python train.py --head_dim=32 --norm_place="pre" --norm_eps=1e-06 --qk_norm=false --init="normal" --init_std_qkv=0.0265 --decay_shape="linear" --batch_tokens=[32768, 65536, 98304] --doc_mask=true --train_tokens=832800000 --max_steps=13162
Each number is 128 + 32 x the weight over its row's rms, rounded and kept within 0 to 255. Layers, rows and columns count from 0. Numbers have three digits each. The size before them is the row's rms in percent of the matrix's.

# down: layer 4 MLP down (transposed), 1024x256, rms 0.13, rows 728-780, columns 128-255
# up: layer 4 MLP up, 1024x256, rms 0.128, rows 729-780, columns 128-255
down728 115:125105155084163133100133117101099165138108133094147165151076098088150145136126171095098109188173137122199074111085077115121197221105134117117083030123127178141132168126147154142156102122108144160155221155098149106134122142097135148136102193126050139170113117095129103131173126123102113100105086141081103119101116131132137164150125109132140148132133112146062143079099091111147110140152
up729 095:201161079171079108076152080163066136152130145130081132172131231137121126131080114132142165061086162122161155069092107102152077167144135144085160150102148109085121175126097183069101116177124147168123104129155076168176105199092136204178131098126138189165103095120140112109095107125175122185142152074090110115096110132130129136097120142142111119078099084134096164157122102100128131100145
down729 100:133162145154129115151115050108082097085092175113138130150169119074134089173195116105099058198100110171125125160173187137101156111157147177127124149077140137170154198186114090161118089068148085030139174127142169133122090101191157098157112144122159128161133172170126122143127117087102200122142151173109158119150093110070128101099114154092127095183156181142139201123125118101158148142109
up730 096:117139077080108132162118148120132033153119177073088185120112137172136102146130143137132176136132122177094096168116129119130112143120077133074130159137157079106149117122106127081155130160187108088097101108131132153141122213185124119113087178184092188131193097155153073133135148163126072175130129150131169158113134160117150146123163087164120142095162130185160138102140152091178141152092
down730 105:097122191131106049132167164169142182123138086127150105103153135126128086100104127100144152148156133105117127164086131139146118255151152135123126122145107167146115148129179083177175197105080126140100117128116156131172160090080081131139187177134113136161109211121109132084110119106120169112088130172127079165159162091125154121117131116185154073076114101128144095180146134121153157112156
up731 096:179124130089142180060167194135092159100097131108117156117138149135166088151092122175137138074140136162083096163148107109135123136097150158154171108219161094130123103082120116091149153080149116036160082111104178111143120093101182163109164134126127142150103129134132115102072181167149074104207117125093148168117162095139116104151168166164106146141147109125147127096141157103100139142127
down731 097:134098160195110135134109097101141120105149136133146128150121156135107149097167105117121106103147137142083129108105128144121146000142138133081126113112092142124124145090093137135167128168127096134078191118120108124132127144122074115149089142111135149134164120135156138165136097106141160116118121105132139071127108167154118114103084124115163145129113133109144107167126135132098119153122
up732 099:157115128204102182105148176139173137121148085146114167132157165113064090133115077119165132126117161106131108118092137165141116133105118138111169056140148104090179181143127138202136113162195139116175143076155116118126117123094137183147132125148144131178106133158110138140134093105156079093121086129104172142145175126182108112145098148136091079139125173090096133143153117117072116155099
down732 099:114192105110181097123081130091139120096125139103137097078104060103165142123116082136170133116169087142138100123148181112046094099190116111143140164100122130095070105117149089140131119110098137098094100177155142138157084216124171150111142138155085135097176114126152185136093108095076099140121082138128056136121119156120135129087139105132138154136196108125111121081134102131155139133167
up733 092:088091097143087104078092066089153080075166143129173184147118095133107110171153093094124154088091093138138100119055169111131139161098086132115109133108141103124089119138137190133038039165126139147069169090079100190125088133139179110150106096099151121111108150111165142083129105139175110150101146080141172164081146130138146130108097115136141108072183135077169185163060091095174130113147
down733 098:128159115090142098151129163137076116130139126094125120093123058175139064119124158115115049163120101111176151075161107103179127210165184134148166176094156077110130111097115113120126163147099125064128147160135134106192166107100066120115163152124151142140077111201185136176173148137107071151134155178082126161142150068152127124178076134125124080116085072106139126121144120100147182097141
up734 100:199147168119095122083136130141127150132087104134138150147104099081123109146125111192115123176182149151178163053172094144162130170117175097153083114098105173187116168123097165211152119061166154083174094146111107090087116077092110087138177123068112122189130119122168159130117138168194100097082063075118084107151134178097083088113151154171157138122141169155118107173134161144130149091139
down734 101:131077102186144119114130206135164149116182123118141080077103149116072135092117149113118114067125106119181083175131148108113159061102194168142115155132092092180149086188103092135168132109108085157106166109171194126149166092129179176139072159154130140130118146152156173126089108146066094166124162129178092127153087096126136187090134131094150177150094154117143102126127110089149099137132
up735 090:104119126134090171136104086109097072146151118147137207165129162163136102051095152137152124068096165184105084192132079084146145166139108093072088152120149147055133105120057167084118110123159150100082146059129094125128098123078120127083106101152138138142131113127145113114167174140119134142128076078104138205159189117113113129162092173093091137093156095102162127115128071119133152133131
down735 099:165120122106144098122138165149127124129142086171100130116200093131131125137150108181118119142215142113132116096083089165107154184132148214168134138103124162150179211178132114107138170141092122117110119177134155117164155123077144096187130158113135126126162132144142164157104148124128187146137161090125139182129163068122114060102105078084082140113132114117128126167105169119073137119129
up736 096:099141239172130162117124134166113094123093108077141157097151144098147145138105076123167131097106168172066131102157072119128125123104112162157144090160183166151167099147123162125088133121072155092097104165093118173148067163057125103107122126149124168115110105112114122090097119173127166174112135125095121124143181107086077100164115098134155126148153098151191150129070130157091116159089
down736 092:189125081124138112136105151177103149111116114169149115120106103137134128106101117085061140132125103132134074116157150118145108000085116138117136116184153112138119140153137119156147164173123089109143162104134085113132135141154115197184089134101126122111133119118067087135144154130119099089147193117172151129151098129198148148131057108136100110131123124132129159084142127137153126130145
up737 106:193158143140147114094119112101161101127127148123123182120158116084127114135145149134053131083072150142073138140065068139175128183121192106112057101129109115095185121151100151154105123152172115152121101143159106147122094151153206142142154108192122118209208107151141096163177152083149119133120097142136139139080158144111095129135163132157066140105145119069089142106078037130121103130113
down737 112:091076060186153145157116191075097123139196108152105141106163163078112122138108090150126105147199113135124142144135096151079111152105112170110202111144074135124158076089150127138066138105144183135124114121106144159099071169106120147157095171167093121131101122140191126185121152140094095172156168135119099155147129151130094107145106095158113115129144157140121063105175128176169143165086
up738 116:131206120136146134106109151174165065146083093147092127074153101148098111165084127152137111126148116107104163153087099116182075155096072173139099143169092111134131155184085071137155145106116096140111102147142140193150095149090110054110160090083099145174168135097175168102129112082117087121140114093108094117124132168127109186133169155131148151150118182160152086152139118121096139133108
down738 121:129106188123096119160151165109113176098126119126165124140194091146111127178099128089096141169142097077112125111151108162158142127118121121096092144106120086191205076133176117088166135146067135113175200082199094190113129130065126110127138144189065159113131151068122131071116127130071123153094084090127170120102157057107120154109084133123144107166128193148158108099122151111122141088113
up739 101:185133140118093117168083097139095101120089117113155137033112084092104102170082054142154103109133163119117143077137169106130137147092106097189173115141096217110091091102181132127097167153097094140084092112110110103104090168116116082138101150117075165134082122119136056111100133039116130089138114139137151132125161195089117152141156154121126070158124067104134126102154151115118150130130
down739 105:090164125149136143109078167119100158163146079169142159163134121077138159188127076115131139181179177079153121108132037139167136132140127189117100194076119105060117141134141096120122116069108125102146140149101165096144106133088108056133120147143091085135102121106169120166152092139143096122148132149106152130107102172122104163119094109164161124116156116135125139103112153157097074138124
up740 095:142157180077131131135137102178104118116112079135122091145168087083166101119093081161140203135146105164146155071120145186150118152099160140134172122125151077125060180135097125096082088111093095176089104095137143139158088131131140112174165091108190109129146120116118132175140111123156127144154124109103071131147120152181105055136083137142148117145136114143156160141110100155145106139114
down740 100:131066093177139108099106157144154128129119125059175106146138164116144088174072121106177092165104171085173086152151168106122095201174122139127075171104081123129134155176122180115122112120201172088143151126152138174110086079156121138108126124164041129115077156159167147159107125143090090140027165155124086127172134132101074107085162137073113155110140093157095134121183163160093140155116
up741 095:130085128100137199120121149112146164191094076115125197139160074140143093166140104131126145139149109129130066156139182137178107122099103134117132146171109106168125165145191168121108024112106099161140118132086103112128118079118145149146099107103155134143157057164118195107132108218150121144128094104139141178088189119187122069147112114185090116082115129135174147157085101098095153174058
down741 099:168181142169121087129185092208142111140162151147173105108080118155061138091082155112099108111123175186103157111135097127099117155106071180100082161128108141146128142072065109147145163117155145181103127123182113116119069131159108108090108127146153119107124188103195068150139113129091156125133099118096108148165144147118154124142096188093103095144105156196141081141183143141147202078102
up742 097:115157163116092161140092105181096145103134166087057126086134148172118100152155077169192135116122075132122063181159143144157107123070098123158102154145171149099136114083149103157115116093121174110104148157107215155053123153109164101069124134167117118129070120164138129124127143033111163119110131136139139145169164156116134165136125101139117140108172091119170101141112066106116159142148
down742 088:113136130127158127093173084111078127117132108151153161156126121135130114110136109105111117135103139142098140133157091173132121000097142192146136116129134112206143055080120125117108125141126092103123074146174130132144123113097119178172111113114096111116149159138131154135124115151122087164116143144101118111129103123161096086094049111149129099159142147117098156122175149109109095121139
up743 100:151064145085143143106089150115119093059068117099095156101122127098084138125120168121164168095105112106108177119113116140134169163105111119112108135123154151089094153162144079143161187203118103166114094153089129112091171250113086207138141113150135175125139139137163121170120143102100114074145146113134145158112210145114106177057093187148084120103144133153121118146133130125137130165133
down743 101:111105136105143108130113146074076137142157125116114104107135119131142093116188093093124101141180129120118123098102152126139112122111204087137117151125118146219135057116095088158058101158175178105136118070205118086144171129134116161140168105133164094128145138091162125145076103112156142118131129166096134116129111103108154185138160115124176214186159112147127146105142120117128174106139
up744 095:115178174146074123113148091186087144174130141127128151152140142088119128119126117144199100100163082158176139078143082099118079138125114117114143191121070100122153103111095125098105082172161129147093076124118098179148120103104135190135086107148126114126126150122166181097152169084097149140154105110081153151086144189072059147138160099118123133144157101153148095120085152110140149070111
down744 098:204119132165136116052161136120130177154083160137194083115157110086094183121090106125145041070110097125172117101136039147147149145156158151120135115092118098116083156172130170132161103096169149164121088159124082079137128096076122125184080184103138130142153160072096124135164167124109135182085160170141144179143092179165153058135109139101120150156135130124101104084149140154128145160155
up745 096:126121123136125202169206071140128116145123149115149099097104113168140126130101080129192157168155096174141078102090153130170122127100126172162126067040100176081129135122150164146130129139152111117139123107096140117100127138128100155166081138068135171087084101125170136155119096138161117099079077107134080173184185108167095133136143157206149129077133104089171107146092169125153152125089
down745 096:153149154130137125127079116094125127156089131077118112100180151144148099137154109133108114053087172125132143124156137129132111000107147109140119126166124117117114169105115140073164151158171107087143138131155108127099169111090138129136142119124143109141176143084076146097138165129077156107148128126126073168114094178122131107132121094077150102135073123102172130123147125122168156185089
up746 101:123124170149167163113110174111112120108116125129114089131131136140120138115123096149139164127118111073107076171111117120167138140065152156131086036148158104089097142083123067130143172141131144061094161160077160146111129100146191148105112122124111163120174098189168168158159103167092147119154106136129157189135138164138130072150148081117122123043133119119128103123139114138102117192152
down746 107:160091121121138140095126140112121178164169133166213125124126111169076148094141108114167094107127158114091125102091162148103158119135129143158128181126109117153118095162161153108142106088138135149130109118079151117177098133126192149174130143127119124125118164098115167182134160085156041175112103167102118144102173107132110178144080170088154161162147132127141167131096169096043093108160
up747 092:098156158086142157115078127150142112133134095123166159108132082190130133080124105132166131139096095137143124167142111114141106144144098145145103182119107138101128152130130155102151149110145094039123149144111150104105133098164111171157108173081114090143129077141131148147107127176095094078093087086073112179120190109158133148145126154164086145088113101117196128115135154156077153112108
down747 089:101117095136166146148159105133156120089059178128161120091068117088133097129091178090103086144200120124127167125169150141141092124071148149129148050097185088099154082102105149189154115192153158115174130135133108138191115122110117152125156087069140135146118126123133155101167175079166141191112137057169171122117047143139123081111128158132069120110102073096134148210117084134135156109115
up748 088:111196173112169173166108101111198109184118130114155149143114146150149097157108144111141132025121113092079118123087157129153139140122100100151096101136133138059176115133202087084061130170212118132157138128176156176091159063132186139138116114119136116126109100146065071110147153189098076128071137076120141126084138139115133119123122104096078067130118062159138116132146094154170132152106
down748 089:092093119178173106181054161162140151110175160140130198143124116103157197065137128149178069155130138117131111116118159124067103162216140107095120149112125158196168112185116138139158097110110169131144074135160153126048109166147177083144082145125112133062126113074160135139123113135143185135154156184140151143069163112173070157133087101130087178093073095178076136156132099115130104122123
up749 091:112100097200108143091080063076130066131127123130147156172195146123153111102175112113190114096135140090105073133111161060168102151134101185157114148125097137122197058152181125134132086138134192153101111112157106140079157121097162150160131123129105103131112156136099144126055156164091117127120163109100158151088139120118151126095098119113098077077158140083146164189107095174158121138101
down749 094:130098168154127068116091161141129158115082120128081112125096129149143145164111134126089121128112137192085126126180167155153160095116079058130066137128110133090125235101162098136123096126082081114145168137119100154156064199148093145066093140131160102080192103107136125074206080093093156053156071159117058102188158131108126112127125111139155147115083102130136101141155133134136117123134
up750 101:112138128115138146085122102185135122135155079112171148123145179079107125179156076113079176106181190067184069110138122146106115155116105150174128133125206125052103119066120207135117111103134115096133130128122143099129144155146107120096106103109147137142127114128054139154048124123107045168186086126115149157133161175127080161165136187168122157137156135132100119130157117129094175114181
down750 102:146173109126138071179048151125160039104139173187103131077131134091098174135134112124084168110097082060123133063096106137093124181149130099135149148128146110177161150160157131123166119126185149088140129141110077174127148124120150160137204124129145126117173153138108138201081119163183120108133116164108122110152168153130092159112129129147172186135098105069061131109093057139156124139107
up751 101:127138158108097135107099173124211168177087114105133112063149185071085120107106131143139123043093122139093156084125118114156115145081051142193127158108083168151103088163111138157130130079146159170180157132116165132141153165098163146113099105184154203196088180110091118135115151090073098123109126106107115091112103099032140164113175108124117120125158126140166126100104151137104119145097
down751 106:119171139138105141117131138118099118132130148146112110100110181210104104199138066114134140166161215162105121112119139136111109195124143072141141108162158176160125127137136057110112077209115156158139122157148123122068133087108122092118171162162187168126161142133106154055091147168152087119042144143113121160112117135140113148097151126088094088102110116082097116109098108128122111086137
up752 083:095107132103107131172126124100097072148101051162169182134088107134151121188092117127129193128159004075104095129108173122115125111093126081153179118142081130133149186147069120152101110098157128170089102117102143095125155153120135103151082147096127116140101143172123135102121136129119156049086095085117092128120128185132125148104152157177191091143153147119202153132142171157132207106159
down752 078:121097141162171145086105147111127157137193169092116110162113189118095113132079128153184055126112160176208141083130106128124111085173135195155203152179166091117138124110133120075076139152104121110126112125119157106168150126096120171140108111112212106076180121141118169152123206111165093153146148182058111104084126056074090156119071068109093112096117134165041150154123142117150125144124
up753 082:162162126213114204054106115112106116101106128123111168177197124130099124146130114147079118115115098070131121154122222097128104130102093124137170192154085131125125110097102161122137088214126161176066114129137092131121132111088135121175052104118132177127114153178137138158139040138151151114131123127106171134158169128141097174095154152114158069100107120122158109126152132107130129103126
down753 082:066161124080170125137164107151126150115105128113105108073071136120150135121143187148164138110127196137128163109124088142152146126122197177126132062136165130150130154152131015158166128082089085127151171123137153096142096136128120122069113142133097093123147124037201121092139209183152140121121108150139120116129166167092140107159121094149138149099126152167099235102117102186151112136153
up754 100:117081122130127174113095127110134124123092111087082115132142114141085067142107104148109092118133072134126181144112128123181097134113122138104135145160119160087150102127141172175098039173153104101151154165181136158124064170143128129163074161138071171196165131101168139182145127167115155151105114173089189111149153093126133135137162124097164127126121132114100130183083167125136083105125
down754 098:113134186152101141118198091170142110146163109099137152098150125068131145075111141137093157137146153093123100136158147171168130128131137162083136085101137093129143107040161128107175128086136067093127175041127122068134174102099052145146149092154055123127103104164071140120082106113144118087161120123209142149095091193107104065103175176174132181122157136153128136109103160187144161087146
up755 096:115135125143140177106092058156190146092104134134134131097134156133158105152123168121093113047127082074133144116142126124144155149098157085193079169096170148068181106146164134164089123105193103083172087175151098192105149094129139126101133108107133105127128141085125139087116172163144138154081184141120099142175117123121092135082124118136121134144150135136176064128089096085144171167127
down755 095:128075126123151148166115141106140186060129103104110113115091160153081120139129072134143132181148124136098181100094085159134165121145122073110111119155134134147125142088158170164172066151132098147110108140078109166055095096101113152158158078062148138154146117084086144088119112119117128200170136102146185130109133118096191138132173128097169139116142160175097117127080114124091120081111
up756 098:188131099108115161076137143192081167118110175135058106057152164151075076133126129121208133127114162125132183190137114159143103116144144130165133072112119165085117166127075158129157105095145081130125080094117139088112150149138165152166133109146147132120108105181131150145120106154154102094132090120133167145126129091137149095129116100122109125106150113099131110124198068098102109186118
down756 089:122145162149168120138106060135103103205140129133153077213148125119154116131140127127098174112115125078151142108110082112112145131115123148113100165172122114143145116083150110133155144121111191132149183135149157151118135142117109112084085158118118112099156126148131095104114133084129121206138131099113063105178110153155058182088144154125152155183162163090111140110070151163149145089157
up757 102:155101117095173150127114146146081156107110099079177118116122188128152112132133170126145160113136185153132065090155165181136095126104081136153130089158129206165164083142168138146148110188121142145155099065152137143137138148148143121149086146145111130075127093152064122183158157137087089162112089084103068143180087125092136094140132153206106135137117102148128123098152110159157122143143
down757 105:107147113142107120134122164125137124159116162114109156154178176105107111120166089077161159103174102099133125165089095124218115126225125157141092125050137072093122131112126160120137134107139096152112102093137092142145055125178132173131122128120135123115122130189099100096136098102095140117139090097167103192068104095117176084125116166094100168101116184129107094118153169088119154110130
up758 100:156135141158155120123135123190118089139114115170091108135085128156134022096078129117145181107113183166126074140134120129138144177136162147144106115055114106128083147073078087095096161129098126123132096112117147111164086154088114093052142096165164142175159123109151109102151120124128130081086075132123120134158154170075148110109093116134167167099189137114133145133147170114161106141162
down758 102:092141159130162073087110152119143098119107207163113170106131133150109153098089140095157127159126104071155128156085152146060129172152141151128083151056159142060184149165162084098188100159158136132092116064155083135194125108177130141100159060106154113117099147156157134090105077136167195113130138159142115182110106125139106165125224168098118085183110111147148103139110173133106092064150
up759 096:162102122182124099104130164097127145144164145131149120146177088110123126149108152122104121162044107145146071121066142091179137157081153123086118128106133172153141144112162089117153092154094105102113115162143178121088150210163114133121109125111123197094125112144152121131149157115148147106127149144152128135229135096087107155108102065124073155107119193154143104162201103087060121136122
down759 102:146122134060151141180097099119132094104111119145064145102116161130107110154121151145145088115128176142112139157109159066130096214131141103130122129119130204120159174140187137097132102149121092220171174174091030146111114095098111104136144159124072144121141136121079111094071159085143131155099124147101144183160146145164106093169125127130116098117213144127139121142136187164126145119112
up760 092:120114093120163156148166065122179117121134084145109146170147132140157126178067121107106126097120131091159148152146193137132168174058090156141123125139148111145093193162134144141144106127176144105107170109128102095123109111129169175089120147123102112130097075177105140133048122094157154144100085156129121109151154130101122110162084113141155198119075161107127153084064111177158097104078
down760 096:121145122089099089132088126137120088201154153118135211173124053165072150092115087164158093147158166076071104130120144131171128117177108109141157162161062133168096131149150130086179141144129162146110097077113144187096195124163136135143178167130150135130063130076172100126179072111104115132090142110064104152135142131165083116107183103162101067113168109162110106147200170085024132132137
up761 090:117142137085160193133125171189205126136148106036100096061166120120137121066091146107165190114157063129175148152118129151142135119085135153135102117120138130108105156127045187099094121065121103113148127129117116163136083122116134100150139129141086137136086204133096123157167114102101161132146105121144139108108130174107128119159181148158139112107149171129133046119168162162117114162117
down761 089:098079148108135098077118018122121109124112084163146166110138096150193155139134108128107079114158220158113128053099161192184135193143139086112160125112165152179112130119149117109082123133094146083122117122104145074105067124061111133120103179164118148130176074132088152134087119176109119093065185091148093142127111079167126125091108136086110167166118128123075129073116125142143141132191
up762 090:099082144100122183121187104103057163109184126099120115164189159139143119122093108199099147126091183195103177094150063133148094119116150199142169108155116212166131148137092120111148122116123071098157080136139094136139092114112178191155082133192123128099115123168167152095138130167138124103098159126074170205140096133136086086133105084107121152094142165107163113164124104116111153137175
down762 088:176161089097166107093096194135168064162070153160097178114141138111060123107152120106115165130172126103167072148086154081140161111146113106087121140163161056057103129145093110143182167170116120128097186088084178129085144138092125094118202165140071169151121136150146116165070138116098217156162109103150120102113100098153128142143099178153125126122133150085154123166186096176107141160117
up763 107:135109154211115125126064127168146148200139141094097126121107124136124133073115166137189145121166087158131098055039161104132075136108134124134122152185105145152128133163098163133139103068161106166119088065184065078098119217118093107096113138096095119165083099161166152125156172134102112153145087126130141110163171141092101160089135160144134157094156099100137138130139137156099114079219
down763 108:148102085081094148118122091152124155136155167202168128107122124099180147141128124061084176184101082143109109123179102078151161104179124127179126127115132151117155116089148087155127187101112131106189127166072112199107133070130145161126125117210144094106115087121152123139123108148197166135145164151160083172107168144147179133155149097107140068094150161148114160116148137088078133127147
up764 101:109162145133122153117073145171108128143096109102141150141160140121130118161117154155138151124127159144176186074144069158188137133114131136163127146098182088154119061131120130150130142172136159112158114118158160107149109123158154099153129145111085159182091070117144154126109121104062080029098127052069185065087139150143104071167161122148163115084120080134151134158089124113107143108162
down764 106:084070077152108113124133151131114111196161112189171080129125146097107190129137142085112124097153130137132125155121122157142112103190183164074144171120082152067161120098121106161176130069130118164128139169170061087135178100149155159110110110074161070104075193134164127111072128134144188159151158154121050133114148101138136117122163148122111141170133123122109102142121180141075053103140
up765 099:125107146131189170110111116161148114174173149084164150066159119104091114126114162119100168140103126177159151141102115132131130117111160084114115098133178091063111136126117184106170136173155115097110126086110082116081149098176076129077113127151114143100166143186151183181182151170077141110111140150150173154142129083089138158105117074132087128109101104146151110168161105138107108143114
down765 102:172124161126137111125145168093170136132055144152099061171122093163195152127134107116132120056106167139085149127174142087151091188113146135110135146122120152207130163164053089143135139114105124066199082168091163119149133093094110128168073081114164131155131116113205118155114138139143142138117066108140160107163075138135085181170214120118112175135100106155161158059091086156168101126164
up766 311:190130117125117229083153073136129140127070127141103137139142150155162143125123140090129152112216106106069099128061129162144114103119153142114108118134142105138172046105117118127144134141150114085152087120109122157099148145113219182122136135124112191122090177130158152118119140141149152119143130064155136129153209125139098140112115101116137193038179080124183092105112138148062171111155
down766 176:134139129132130137112136124123118129131126119138127126130134131125138141132122134126127140124142120121125124112125136122125125000103135131138132132123129128125132133120131121122124127117136121130129117125134131132123119139116139130130127123131138155136135125136126128138119124134122125123133125125120126128135154136139105122120112124132125136102135131135154121127126129123121146117132
up767 092:110117174103095100115132110092168103150139172076153154127097165085147120108136180107124135155181126106110084174159144176187147142131167179099150169121131081099099124126085103111099135157120175092103094072111150120090076141102171141161162136196152148100168179157082140180131147098115115094175095110094119058152145135095118108095098178103099142140136102136145141095130156122166173186099
down767 090:130131117142178054143104118156080136105157089133089139137073093134105119146123071131142077061109106166168152083147110126115168158159101222225143118135119136127122149109157153170153160111179126131115132160144140131167159103103144129138125169102130161095122095134128099100140147121137156111128125140123158139107132075068164160174112054143117116107163137182148106137085170103096077126136
up768 095:151162155174145114102147124084131148141132139165177174118059101080133118131049138105161118112088142095099160202086131080120154149070160126191128150144195127089140119096173152168138158125142169145121071122175165103123142122143104071158107102140145140134095151114100084126145124106136120125161072076095147080099159099162154088090087187157116077105150096135197150115106152095161112171105
down768 094:122115100108129151116140119114126144136130169148096110095098089132078170123169113138098068153116123146109155082144132163144092195194093114124126108095117125131076101174131061097147177132128184110105087125101072023172122100120110140113135119158142135115088058120125132143118198103099114133145130130119180056133116175158052143106172091101135128153130156102117118129154151143094147130151
up769 096:196144126135147161148168124080146149115109137119138167159118101159108092088122176099127111126090180122183110154168123135159149149109152117140100088157101110131199127076119126191149149185140122098119110148091133125154073098091172171122132098080084131149126157114077103149098143131144094119131092109097100107089106153096124110104108131155144110128138105205158085176132141070095109059089
down769 094:092134140140139145126132138109096083148120108138085020103095121134093125083160160135103169143169141150150142161120165116148110082141070127122125149064081123160138171205114091096129141103148045168130118099148172094158131178126076149087140133173117113097149090182128140129120078151180103155160151144118122110125164081124129120136198116154112087084151173140143190118068155099084141141115
up770 095:101173093129106127133124143098126120095168154095132112152145070106190132136097091112110130122097097141081107103170113102152113142122119166160065131182116138148150151122129096188141194165099060145141120109117083114050110109192157137127080168122178141112137146075171132161166087132134100037117091139144135131110146149185083137189128125131157091133133133098136116129146147136171185127190
down770 091:151078110138143130155150153109080112108132140177126085150140150147084080126158093100095110059160108064179102171072094186134128058136100129103147166070167078097122154092153109109134118134089146151104122132099122201170111154156118151120131099122077089127126169132151168119178141150101149158112104156152042166150117068129194126105083111096111111179155110150127161107148154132094189085048
up771 097:168122170107127157130157081104143136241130120134124153129119124165186104176037149097162108111101133153115146155078095081178120146152163105170161147072158116072137145154164144135118133143167157084125134141110081191116112102148105110108145093084100183118058120104136098114109172108091081138125126080110162160125169110150137087139184072125109134109130137159134154107105134062072145106110
down771 098:138110105096113156094166150097145156130134160098151156169146146083125191132101090102125146156122111147156176065095151137159185132115104161137133099049119120132137122141154162140182146124115121125095157112073101139102099154147097096130154129119120076097136148090114143130043125149188162071114109144180098101121083158095145152129078154104172180154143138116135136133169117108110130116116
up772 103:132063089110082136135156135069099158090091112125192177098105092093183141185169084132148125146157142094122144117107160155177095138123097133108128157149130170187172140092136130136151099163180172098094102130085147151109096167179110171085110122121116170061133096163102137114064083150157104168108065112110092152157227084119132154095140131147143147108140104093126126110124143063123149155113
down772 102:109132136131052129143163158163155124145152140115142117162139097144128082130121138086117158186098148104119136161181161104145099140133143130129140139077175132119180146195127096170179092107057153093196163098137146139079180168108082115190107118134178101094190091144087119125199131192159172106179128138087106126076119154072147091147149103108148207101096136113138079135175115087109089127112
up773 100:156091173129124159163166144162112121129139100110174143106141087118134081100156175180167155168123171125206115083151147141159157107063141164158188077157152173123161118056075078134096096160128152127125101101125177112111145153135076099112081113111194115163127137114093095204103122094069097099152113135117127117127144108099087115134176170173093152107121070112169140148100069145131095125175
down773 097:114113173117133142112155061101082146115111167174128160168079132094140156133119110177194123109154146140133109174159112161117170014144118131124195146188138072093062158114123110102143128109137088071154244126132066137141131140124112111120087108069122168103147154139102087158176166189084125170099159136111135121143108182154089150118102101125122095172134165113112153145114161189207094147127
up774 086:129097079158012119139149145112138118064131199167108147121100105123126106132099141137101136139126096119102086135176184091154156174104132209148132130135122135116109094064102122153141146183140148107115140062103112159112134113109140168099134101196085152119069100153218149137126193088145152130162146111124151114106156142136105155180128137160084152116109115063149111123104133076115106123109
down774 086:146139109136234100108120140157145167127151113119115153115127138167092126183153108121184062140099157135173106140143133146011168159140088141150121157162176114154135142146170096116087143128114118066129117203131149134102104141139127128123066127043100133126125148072097108153121078106102087131093104162169019123178125097085110129085153093141108164161126126168093146115180131094106138146148
up775 097:111041133097140119099148177148131145092171146125103130161121097125133108096131142078101172155150117145060148158173115178146129158128143101158103116143189144153128166096102086108114148110126088122110119141147091192097131117099122112103123098221106173120123161174179123174167023065138133151141144173121160145171144145039124116146132123129127161127125138124106090109125146136127153084103
down775 102:108101112078136103112134119155167082122136122123080126153112160120174229122137147133062103125162155146115070123101145129089155066177160165128169172128134159153087132184161082139110088128139070176159178113102104073090128133132151090121123133058106116064086159124067163113159096175114130158121154123164108082138139118084145171135152158131122127103138130115116127165132127156116069156143
up776 092:142177130155043172086121154108162157120066151129183168105141149155143130103106106130138115125092139148044172130146131089188091135104118193151115175104087142149150069108124117150166117155135128086141048078074082085136120107070085105191062141133084154172165136104118194138094154178115130093138113098098127138147125175160085183099178144107179093163119107122168135147191144089103116116172
down776 098:161165183083127031133127166163106188154103129169143103161126132163125096150171135088109083127191087140127115112098163127084119082183165167092161125139097049143120140076145156133108185118099110168118105100187110181161170112162128145104097150126110095104129135101163122129125089179175163099167145189167123132118135111103137168176162105057137157127095163101121113149116148145121179082056
up777 102:186173090132135150122137153162145145164136182151119119168155091145104122143123050113136129099156133166162191126115147137142116143105116152113072146123104117159134120160098093188153133153147152070137114086188116116098127143152172069149164155101146156160134163128153124187136135121133131135074083113100106062118120202093158063172096147188163144096137079182104135146100112135083127153177
down777 109:107169088148135119174137130139093151151178111154105118079081162124114120097153142114183086110199152142134110142090142112094145145163139140091106128078156112159130139131116111140166090136170126073135166199146167078177131097118121145144104192147078114184143179071100126127070127147171119091113153118120178092103152166146133110091084128125106202107101100208129108134070197157113089144056
up778 096:062145150103181135151108105120101139149148050159124153101132096126138102111156128163158094144138128145148101131157194095122112095127174199173165062187136192179113100110144200179127095098139121079094122112128156101138126077106128167169194133115137177109148082136129121162163159214036091109091165114065096145127137143091081104103137135154097137102124164131186084195166109159138167177149
down778 104:095123091118144147112099137154150147096107106179119141142109147104183181177138150086105115165174121134129111131037111146112138145158166080058077147174152148134135146131117049074087144108120163156109144103138125138105087062143137061078103147086094140136116150129168124124103144129115140119115153184145111058091133110153155140092046130126163106116111092113117140110091128136119144140100
up779 085:177091106196144175148112200161150110159065091098143125129143106103144139155075212095136146086170055102153104103108136147174157113078124065184105132141160218103158109090128126186163181141111099138144153095103167132106161155127166129089112146105184151152114136126108132199125122162087159094105136091155097165105131155158136106114143167163086139134124134126134091148173146129119150161135
down779 084:127115143150164065172099110144095191128123135080121116111132160154122102069157096158187092132090120075094165115047131076127107227183135146137169100111102109143133066157142177084121099118185155119123110112160072112166150184126112170133201109130137129129126131103119073074112103167172121109124119187095133171173134116104098102146128151146166109151166096137089140108111129090135139110130
up780 096:126068141130128175138024113194107074142062104132085114154149130148098073136101146143158163148154151166188183082135178132165140164140127139160123110126110182116192145185114184168123188124129128120188130137138157121158101104149101118110164137103163143152151107150111216092128122130128175143184105130095113145138111117099125043213128120112075137118085122142157096079083110084139118138128
down780 095:120196149130196139118121075124146193158162192162129127085153128098166167095171085156120158113128142156044067053185108134079159140116125110128155096147133071159105121110128122169072124108148133113078107167138107103182193134148176134114062167123085142168111080107101101146127149136134146067116142130150151154092127072172142143111123111098194189144143145032068119173155181184091153072106